{"num_attention_heads": 3, "norm_place": "pre", "norm_eps": 1e-06, "positions": "rope", "init_std_o": 0.0, "decay_shape": "linear", "dataset": "wikipedia_en"}
Each number is 500 + 50 x the weight over its row's rms, rounded and kept within 0 to 999. Layers, rows and columns count from 0. Numbers have three digits each. The size before them is the row's rms in percent of the matrix's.

# layer 4 attention output (transposed), 96x96, rms 0.0668, rows 40-63, columns 0-95
084:530510541450504523491515467457544502477572365457470546558534479505485523496463356558552481533486558499504570539555424508377490521534477444529515428472547523407552473522470471577538489614430462454451506531461481505481502528441566493541460498398589527495566451543483557552538565476417568446
085:497464606537473512539523439564522528524502514533325476503476576471463512465541499510436450499510527537406436568533592506474469520531493519532519500576507448423540481529525469575495497511502513536454417553360459474523536515455428512550490553529529502597441421440563460506548598459452412493
083:514457504536535498484445539530480424499515425544456478572447539464509467519528524530548544489479513500465457552439576418463501479459518500470498507601600570505437461422490545469533465517535485555494494482421481522643464687441440444415520448557534517473522493575519425502429533559538420483
071:445412497383502453566448408581494389438520478499545459494564469521473494527464506535561410394559462554487538540530546586533541417507474534547534441535464516442540560446520496523565450540490479564522570477402481455521553464473556487450472528522573504485564447563565543458480578428530501460
074:525455504525473484582496480387471465534495459488482500528453445541508469544475479480577536613461456510444562577458483548430555443531519501451487510485403477496576498452430557402494537479458487573523607488643490482454492519441450510556489506582464596554513561401492537598497443458518471462
076:388527506490418516508586469535520522467514485509509551519419437418466503389425551509474451491464516568513578538489522432459461528471621595518534510528494481452418461462450486491500475498414473444507546558576599493524488484472524441406568524630499509546467550568566447516574459481511504547
072:569506479580470493440458623651486480552483483484468479451535461473483536527469541440540549530530559562446475517437473514417528547516476515434442484455520452593509527544530517566427509467464470516501569550507428594542458491469464527511423420541485491362519502449578417602529494443485477510
069:496488514523438498517539524516523498526528502535465535545485538556519448536485446489559499563466531485484426469466445453528537384569452442439493579567424476522394574486469426561518526617546479472459561442500472467532382492462542530477563489551541500594487514474412506345464522598479557542
077:537404582467575501428445547513435404459548491483530574464480539513459508461407528477467433362457573421564512531560447565491515429581508508458548452506536565402419496559524554477454526551493532454534492447508443532494436574493504587485528536537569540566488513487469566504473536488428533513
079:487524512539478498550524488509453519472462461516520514438553568463473431564506601421554480477410501516533474467556454540445503491428557507548494540563450550454454549521515518640446402537572462490544496408507491438441489516516497427552519459486350494562426565494532557580466404570507535543
067:471512447498463524404534500466514446554415499502487458419527568505485410481493531411465496592517619461468511472415484494554542603476492572525478469462562510426462577546494611499486561496510510537431537431508502504573444504563475537514540447503446519508535492562424514396598480553592448458
074:525420554506508474567514540498469467488459536554517495486554518528543565492460559399582547471550530386506569522514509503394449545472588465537504463455464494518451579488406600556412530439528539457460461440454529459462484518428395500434594544545618496518494471510506548462413543459508526498
075:470503552531521556554533536475501484591517495564485480446433539415512406523570499574485459532566524452550369506554474548525497432471439565436451450525480482554521580500465574536557452469450495493473401535399447527550490496503466570409468439552602497523452539479527392542466522534577474469
072:500499445484543532518547510474504516398493543518550485459477514541449522450497457436446565572529511496523502502527485455540515435531480582540488567468371464418584480502486521435395508469509478444579462435582563465501366425470490581565475551487506538494545561545576472444463607562569523433
074:503563551518476558455508436566528455519476477497396413546558541512497621532525520506520509600498586510504578486463419528485544450485558478452479433514566502492455463402532404457436496509545579493620400489512444466543464475484500562383522512456486528455516486476438441586501571492478554503
074:397467557540584381529534506501441474508510461494408532460516568474513570402553441478459453499567453534494520487460468440492512498496584511500356458496465532513446537447523469592520536487523483574487526614419490551493521556443522534538563557560518540491470469494385527493453549540556552416
072:542531460475479530400566510493515499457438472461473432369502594543460513531402574574447537508540410463528571517550550584439551441530535511514491581463409483466543575416400434542524549493523493535502466482509481565472560552497434488529544485513493407453486430601526518517497465553527475534
088:520499562465574535504407497480387390539530522455539537559539396525487517463478471484506404545479469491544485485447509502456531506471496596540612516568533504493547471497400414489465394548437501448514455526512488500480488523518478543563598478552466493511579518365524480579496501494618466522
067:392455478462496517487496500426428433558480464529466535487445514500437551560503457442450465534558568439573411525441466584525536513519562500579500536469441413529547524503531524510463485499565474550536501502543511401469508464573535491396527599477447470499433574520464538502554594553534599385
077:557506548385489544482454456427431518574522496449564546401573513508487523491491482420513499562570533545401438537514555482495570492496427547543538524478460493489495478457580526547518492520448493539555482444480498466567471587491467405475607463522594483564502509440454493532469473508321537489
069:539450423484392535525542526431456470532584589446598453456591533486532549464506533524504528485457538501489528566553539598505537556530548518415446499454508409447358501522527526501505452521513568441482472527486426499461567503501474519551446524496447440459482488478454490558457654531429522450
065:605497528530577551486568446428478556556501514542494469454493443548440557553567497512489505548564497488517586519440498460541490531551441566519495481472511440543421470463486536467541508523536378385456559534515466396537444446439510557494490558485348504509583443506381497559484522489476542487
085:556545462503474437547549450499506500535489469556440474505570571492519521453464479546441497482461469610522458503485446406506484430455496457503473572419578465556428477516452631534541529469589493551487530475549496564492563422567569506469422502483453523509600511403566415431433517452488594514
080:509544475507529536519478477473402520519511539461551532469486610487514517504431411583521470512449516569533489495493556517511512689477573526462474480548448547484421477508530411480482562564516504557544556402420474487565472537496500408449497503400436563551507450463531379460531558479455470503
# layer 4 attention value, 96x96, rms 0.0886, rows 41-63, columns 0-95
094:486479497522446396597492443528458443527518477510489498567429477500520620498463460515492494543523513454496531463513497509432486505477624495529407470572517634493475498458483465519636535522492494512494531532510446560591457606436527499403596569490541511520533450489470459534471452463550380476
095:521482486555414574535589444525520434568552533518458537540488498497520528566532495570481454511604411469407405471528489458506534429432517524526558477468471478496478499513574479527440601497512490462439443474516471536455582448519487586536559546597560577451524369523497465481479527580497446415
080:565521477524644550541382582513426548585459536522432466471431553535499501471461444502457516491462492480480503518506490469481538544530517566538502518503434429601434465413500563537472444501443516520410448495460537472506475575546556548527578456486467526452464595505425475550568466524565378524
082:447564516492498401466513481532487571513565534546550391555495607594434452515593520552548451580496542447579475509495540539451423620519498478512538487559526471482529404550591474521439539529549466408562456506489476443511590488532479502483516384476536458454536442506458518456495450449518468511
089:472560519502501439568401525543431501541592499511603495428506544560503555534572457459416511548482432473525481452447507443492518453513412565429463534404545537462499493514501457435486560463498584559507518513531529582504583512490437506464422489521506454501560491509630516492545467656485517552
086:420480538542482426425609486431479504513478540524469452465511490523498496461587539433482606425518404505532564617520451464480549484583500494484540558504468494420504541542464519605561470565525490607515507589484512518465492449489515515438538505575536503500553493489495549425374528411537522422
073:408587599505436469461537605589556441500448458548408493480496518513447526507519470458558510542515512506576478508480609472531515532502563379514553541516545495515534498535528460466521506473446508463477543513465482575438575415531588512596437491450485579450474490509516412534504611441505414512
092:484548485594505559544481453511555530479429466477456587505520534489559506503534523515539543523493486472469569471442592493504511439350510543526481446455550449426520463488677456550527553478518511525495415549604570509517504449443556492444503561470462398451532446460401515474515493475423467470
088:525538462477514564519479510541471528402493475494530622480547489559510510552520479394412569462468579516480548437457465493541555456493500552443468526523445566539477518559474498484540455492539490515502664542499446481526549445533505573506482517529509494313500593463443468534492488603417510493
081:490450496426488498518528490400528573482433486472551526475460433457535462530575581572499475475498512497534517516514539477528480563530486453436600493444576505498509546404462558401490492502443475420454588547501513549378598464547580478448474635556482435507522449496460499513487527454564503393
080:511608462525483635479491534507550447447593490465492472528517487428470575512577499460473551484486489485512527496425524475531527490537520532541489489529465452441479514646550468503551419541488570445501434566442417476602458412477620490512483510526462556481545528532480445565559423466479387502
082:462466518558536568586530487530559484433509523523368373608534506452462481509539426463496461457586424500474444575517559530443485520497550509594547459493455590471439509538454433505477518527499451555497522506538461537570419496435601492490473523460517493499444448545485493422407568535468438446
084:535460513544536491560540529436492507400510494489526502622499573511541500557477524578549398435438545404601462435473454586484462471506472475458513658512525476499510494548476459473564453455500546430539489528528541594420560530462490532474486485530483496532523483501420560554590484572422554550
080:470450451532517495516456463550593400483561568487438547563461537537537491573541439466438481462473539536425526460517580525482395391565481495515525518450593565455487479527507553525618513415444463489538494528502522444388511492523535507494508512592520510430499443552469534442534558552602528576
085:509600474490458546527519375523446414431471422529543433389487553518447585505539482508504478485493542479449518583530503521459511453407596528610527531467465564534570583524467500489548475499520534436475504570508405518513560541475426491389594453452513524561526504547584495528468504508470469515
076:451478445547486432504508544509452503444556478484559428516450491467505564680483512423499535528513455608478439496521421490530457496489562584529500448524576465580443528447555451525527495407428455449465492452450480527561420450549498488536556565529527483545479525439402504555514502613452527543
088:557545555481514445537488495424555507492414568553497436531481496489554508528434574514486549491497529508464479599444458586390478405509512452471447555479566421530508549492552503424497584470628492575462416409497540506487488518519543465555505507526459380511492424544461600521489453456573512492
074:489551489489552511569512482458525499398480483479492546374506544465517504533496443552552398436471578449502518465482419449440397532499504412516477506550518528471504503609445391455543469549412557457475566541562488519469584547568525517392501552541531426498449554483456515481460535510481543605
081:472475527500593483583442446468563549450524568618475490575417461525469503556458521523463471587511496453523510460441578481423522482502610482498504505560540444478505550475529454487547430498562558396461525448497564453406532512538551604449466542561495483459464485488586436467493414479396480515
085:505505413548440456461445518521535521393470462477432472502549430480543482464515551501479576424446453378587529557562541550504537471482478434506566478534560441446424522540580473569418457529556483521553598551525484452553390559514517515450522458521503457565449567555582477507443503464456492555
087:466575519505472394473549477517477500467509488499564497533513497511518512476450441521519497423462538489475575527489540562379505486486602363557511546529563521515546494552399545490456483488504613535533484458482531567492559493541471383574457504550460409546356490548494497444436552575473514534
093:586520570502412498431503521488466489571536475425584523489527409526491417516569447481555513420486467406521449585518524553466509502443490472529479508581483452578493517498517526385494495521550463475539518532438455439535440542506413532492430466447470606444399542513477636519476518502559467438
097:509466545455486522473527569618492432589471429501491510598457489494468486515454531545487471529579451382519509463461575552527450434516379500491564418488535530403448493385504584484576409470582491608501534559502449504544542462512472565532483475525504432467470534559463481478500488486466439499
# layer 4 attention query, 96x96, rms 0.0743, rows 64-74, columns 0-95
182:378543561490481536571516465498530514490580489491480525512556401589577598531462497359501456535513404501549643563484489477508518459577482430463512463429535558557544494449445438456523431481497430455514525498498496516456453503463500544548509491435539468501483492414510496556488520460584542406
122:416551592501468560582535516442513560449546501477437587492564416641582610523439516440530517520434473519548583550474446472470519523454463463481448480397581486518500550500422446474405442463526530446436485446515516502504467476491515594515497496447521451543566484468449501511490493508596480462
129:552455463459560439452464503502500438532487482588527407522405589362420420486554471493473469486570484538442419447580553477564497445547535492530549500605423549476508473474571512491552554551501432577546520495478480539519499550477528390452554487580559538486447542509540470474485464489422538490
074:572451496569499517505410549418525466440501497515404458506463510488443490462526520456481491458508506513446357476457470493566551536485527493535504472522456593485492564530490491521596487492577477582450454463489463550598480498478428501528468497557529403602498543615452539456512341498429484528
073:586507520539517449558451532501640465509502444530539512488603461461513510617425443470481442441488522453538421548515440535508478512473479453527552457541545641451436453531401463481404509500456605460481456411465533526500506580443501458490513579554550533562444465444490526476484493517541527503
069:471492496494548555400505523532541503441557487460470473613441435516518523396447464477540483551531535458493604539437485531561513437544557460464477388547549527556499485455493464468593473527675500508561564488511450496499429461501582535483412523472523635488491499545437500497482565476514502492
071:466571566460492565512438472575492370475426478447545498457470474511559561541432566458503456543480443410540489610493474478509466439479520454569438570560469480581526563517503530450422508555547444416504454565543477521449460514522499442450489459437522449419491500501485537600427433461482586452
074:523436443549578526506513461506455517521412437452517582523522584498437421549490451538524555439472572460400518484474458562464504459487454400495450471483495569437458540583496506515519469440340602496497511510466463541465592556543434562514485416497471525562516538549412544486491427457500523509
079:497567425500515518534506468420546576477504419499565530493533439520523448565521485454518510505506496447532599541501517528449515494588472424472524466440476597576516489465449474468528421377398584495534517483510501489412545503511448565585540422487496494494445668460493569567544508475564527496
066:378501568517451546412486496548498511536568504515590436516425463506532489533525449409458489500546380428497501553541525534499539415581536491477597511543443523513520447466565500449622445537466480474556448519515462466491527538485505494536512542504488571491377492405584460577516531430505515426
071:590460419572549442478520532553491463475456481474593451455441535341434409474488489565452499462530526464480410437518508525484494499470593536526542527623455543552464516543526560493512551499526578481498520467520517477507549550511519390476530478613500494483416519544511500452454512522394472582
# layer 4 attention key, 96x96, rms 0.0751, rows 64-73, columns 0-95
068:415487484496454488496586525484566535519478489438482526486522411566557469486389482502517521514450530475521519518456535550476473564474598603455461463402550504422582492481493498554538434464488401514476591448443503446470505454477596542604533606410536526519486479459467502381572511516539466489
130:403492512427469490509491478523545541503501489477504523520592450582543464491419466488616490475413564472539528515446490524454469576495478529437431496375558433486558499538468542490438416543489478541451592470512498534488487377557496553581507555393523529493510413516478593421565532544531471538
134:631540377525563486456558496485469463531455494512585494492405544391419492491541519536434497506567512503488512459520499459542537422520529446555581506592460551539449472493538494507545583440527565449565475496501517476410533594513484408429474440596453459467496580463498460545444524470483543510
077:504539517486548489567529565507517499578473514494474474539518600477560421515566467571511528545440422579500519517553457521473487423475503446477423612533488520480445446442483446408477580469471504505399400510527492489486561548520528403539476518477622588484526493605503533451480525454437430414
080:452403511475466435487598487482409567528532480497500475520497495541534511484554620496521546502533481506504580428438516485478492525467464512471471564437536460567439551507553503497500509418553495631501605543470569524436537469549555486434554477533545405473421470582531536503424438362457496516
095:440461557580543491495518448523456481444567470541508480468540527505496518465512589516434511542457465434587517452483520542534461519460488673559574557500567523529548502585561573520372516454462510539512532486596545537491385483466512493472541526479450441555461532436599455526468466475536435572
082:488490527537451504428569464345572624522535496505436357462458445440487546538580464523511528549462493567560534486513493512515523473505418548457559494528514484536545506412527516559499518506569438506419524417551550478500493503509516450528486527570517466603495452581535564540457556544544496595
075:491615454545359446480534544598528536541581537455534480425508460560556507480505575496444518549482460521517395434504558484504524454519501565531482460444519526465431415590569442462490561472445584488507459467588539498593388471440444497450488548482496412510480564459545515479508483504512489510
128:484530496465435482626501523434561490524461485465389587508608467591526495461422492524535502478446528513512478491472482474499489557527484529535447550394518480483573549493413398534476420495461458551472568510423521503476450385493498585565544506440535536517575497506375550456558449547532483490
058:570542465527543502443511458483470520480532458524511400497408538414456528490565434510438509472576430562531477454494472523496488517506489444564553472558506575612505490498549481461600552446556573451478411517511510483533591619518478416484472413547465426499438572487446500603478461513420543481